Part of a small language model's weights.
Size: 11 layers, 8 heads of 64, MLP 2048 squared ReLU, vocabulary 32000.
Architecture: RMSNorm before each block, rotary positions, no biases in attention or MLP, embeddings untied during training, normalized queries and keys, some layers without attention, local attention windows, gated attention, exclusive self-attention, value embeddings, an embedding shortcut, learned residual scales, skips across layers, capped logits.
Training: a variant of Adam for these matrices, 738M tokens, 11849 steps.
Each number is 500 + 50 x the weight over its row's rms, rounded and kept within 0 to 999. Layers, rows and columns count from 0. Numbers have three digits each. The size before them is the row's rms in percent of the matrix's.

# layer 4 MLP down, 512x2048, rms 0.0465, rows 100-142, columns 192-255
099:456510528511505461576591451411478417569447462621547479544492468494425440457505461459473511530432523506542530452445610553571512438480612461578436531480486418528464502495456431434487453464538486
098:558530626446481479568489447515530532586450453495497526542418533466441511447439497454593562548541550594480534528500496554535493536468399527466464465484404416469441432507493545444435461471529446
103:460484568491546500548491441403503498517474532530562532528430517497491532484497474474528554531581490498508458576428503562558343404494506420531433526510533462469491541494516490550484431553425488
100:542524515521458489468484562507494485491482485393491574564483422471601453554435432552475514449534515558489584443627506509519405439570492511441482481578534540429461467450478516472544472609531521
100:510546488461465461531433523480425466487462465465524440588418410523492560390519484471565490468520593549461488511499427560466599484493443551587479500490441519507596484488460523488511498567532460
099:449484563435487478401464495452549505454426406441461504515499466498383488494422527606456476605487518470512505504477549472431462504464489585609461419509534513410469447460629516486484468542583536
101:454462555454447548413521458385488484544536441571538509445430485413502550435495556581441588423536462513546461555502527485526558521457456507495507461582427517519519535513373435555543498519501472
098:520441560456517413477559648474520508489521537530582424546513446448471450563540533521523552520436412502417464555521491610520557444437512454510458525442460538595503486541521504549475507456536534
095:496477500523532518461497483511541508479508545649520620584390401506566592480539427503604518445519431493526502556487522424473579465509503471442513534501506567558483499482622471579522558524551509
102:524558502542526492541485522592524545484411480573533448544464499515491463522472465447430485455474476593425538454357471435491569505544509435436541500415451513505479500453562456582539550551530534
090:491450466503452530477564457445539467491533477523560553513474481546430515474467532565399451464495503571539457446445448544435475432548424480468502492545524472474515410517428510432481487464562492
099:476493435460514607447521521490533503504462495481523566556558472572563541554543440479475493488430556440519447436487471636487537459529482498508524578518502527546519426562518572458482513499499468
102:512505553489569503580543448548565511584511499430552541534491555531436544501553517504509544527519574455574505492459492455624537533437508478505442462409514455539515521503499580427486545512449493
101:452465540445471567525478578596493532464513461441540564498540577521480534468484452522521427491411557494435499378483496507541551502455500514540454454448502566495554511457457464601483475484438448
098:523414473447495553513499479490503509543613500465479518506523527434400471440497515416458504439563491507539442466510506513452469464462400537479595591488412493462493470489470601520484462581554404
099:473438465514468473465563464526486520428482636463491560453519521550486512486538589503455490577605523424419437451537547523452527437546476443537569503468438428469523405463621515567372579458485530
104:516463481455596564510495524502475494529479550550538496503414544527454481483551489466457543565617581445477529527483514516481531531436502534547581479447469473549407515527456457588492538540485472
101:486482496379545502549558462473508489549470396506463486523465455492450472549481511453519440524510499473487546514519386555460499490497535548532563487497493497509472484466478600482555421452451381
096:508469466496535534489477531479600455452434502437495519391518466506525507489451533503567523524474521523507410439467490584519476534494586524505462508563441542428524503540527437505562442440503537
099:504529442523534498491445495604509591456473488583533501509397506439542527494508460498484456467565480515466554537438439515487501548552448442505461458442482587504484513561537540557509483546489423
096:515497500520458521422531519476492468601518519660526495485468561471432424524441461529475541547476556477515525450490551434473516440458465469432507501574404481573485616384561479534447568423429401
098:514527536429561519525445439476455587577507570447507477526465466564440609520462575555479477545483567486561433504416430587525479541491534499480454492482466621488471524525482581509549514513518539
096:413468510585493473502419452587538520537488544474533492604450508404467497437469461447459504514482373517524450524548466474456427500467561437554527436520431539447525448564420456459552554451406511
098:472542482489501464517437535456534445487507514448459464527549513566475462503527463545590515438522460577432512529509495544628532406535507471425502550508513502477468572610519578558405497526590537
102:496467624503440464603450514490458491423542412420562476573606460536518590500549531508529476459412525481468558491518458546509439478581448516517603577504513503601510473483488464395499535552550542
099:545555504517489572653622530549572485523484439444588493537453473512486560539478507545513491539382516578545540550503516554512543587500529483360540528452392520505448477465568485421525506456492534
105:500465521446459398553493472492452513522482493494461533482551504532493445458537425511506503576517478391464537497523538506488457563542438571481426461479481404551497455428516540398515509544502502
100:478455625525464530530513517509543505480521525638594420464537414522565508541537490500549505517470422483550494591531534511403531628517468557548491487481568467465511469466578608524542478569493430
099:522521511517468479508563550437538471397545457479559529501458429555552407507516641425544508449414501536514589538540472573578460528607480592518418487494489426431543481489475504492508523450550515
107:452505426427428505408458447398475446470516539478430423456541604492511557511489408507407516565472445550459507605490449416347475540523441538508547551545549442487593541463498498517505460480588488
098:479525366514502427545556508391482491544470591495414506576374500554564572496538459463518401489535461519524475626511435507494473554522478496552438529573582498536462416491440507500556509462449445
100:525492411520491511506523426533528488453561528496540424480440527540492462537470496516474523511540477498475505528522583565614432503496459501543486492449445513419541542468512519542480444574574469
101:475507601566435521451473521458520496452454573478520526474468491504578437565477469408544508361491490509413449501553441549492484519550556447415544508597518514428493492519439557489501517430365511
102:464545470437539476513430522552483398514467426420440514583447576537568418470514511485419406473583518520498502528549486536509478498490467511501498477576481497674487414469536512448491497519583524
103:585566513551509534514463468511542314483465527351480475619502464500492439602547561499533528534440587534526553460571507523517436485487486557543572453507438508555569534498461431518533509446547528
100:431509434539612518494507534459507555552442659560424505512542418528570541467453456490465429460516504483495545533434542436477546422576557502530404443580520651515434556549446441476471510520555553
098:502419576497534524455463499489475505379474549505499579443540487508526535501549517501542488484478502534403523527461505485549492436396503464600465410520457538462422491445577480450484581547456575
097:526504469531533521477475573566524429472425462489408596428453534642436475533512536496570413509542429517443539459482494500480513582484477489559471525558548429595483502507485485530492490581550409
095:487573520516503478478497496524532455477478503429516419456495594524573478535448529489541610504530536430485464468524497466544446513553598406590457485482495576559521516415528520433447490479501503
100:508440456641492558551501469499432419558549492504481513527519413492477462489522496403541563389532514455512458512589531560505545418502508456506469575532536579575516560483487541484592494513449542
101:459579452528524581549442439478553568511581476498542475490591514414526479507402410467590376530531452513445485472475586456472526490567529522424650515485555455456424448547550502496448551474424583
095:523536537512493563483523476503459512488564510591472420551526511444577523505449539467475547570470474525581546557465502509496473518559503450553596464435477481452563387502516480478538486470629540
102:531561493430453429484477477499522534476542515538491428474481502487485376570428507517573441543462401514448542456612494451482450507455536472572415499540519469468452503502496532454443545477518491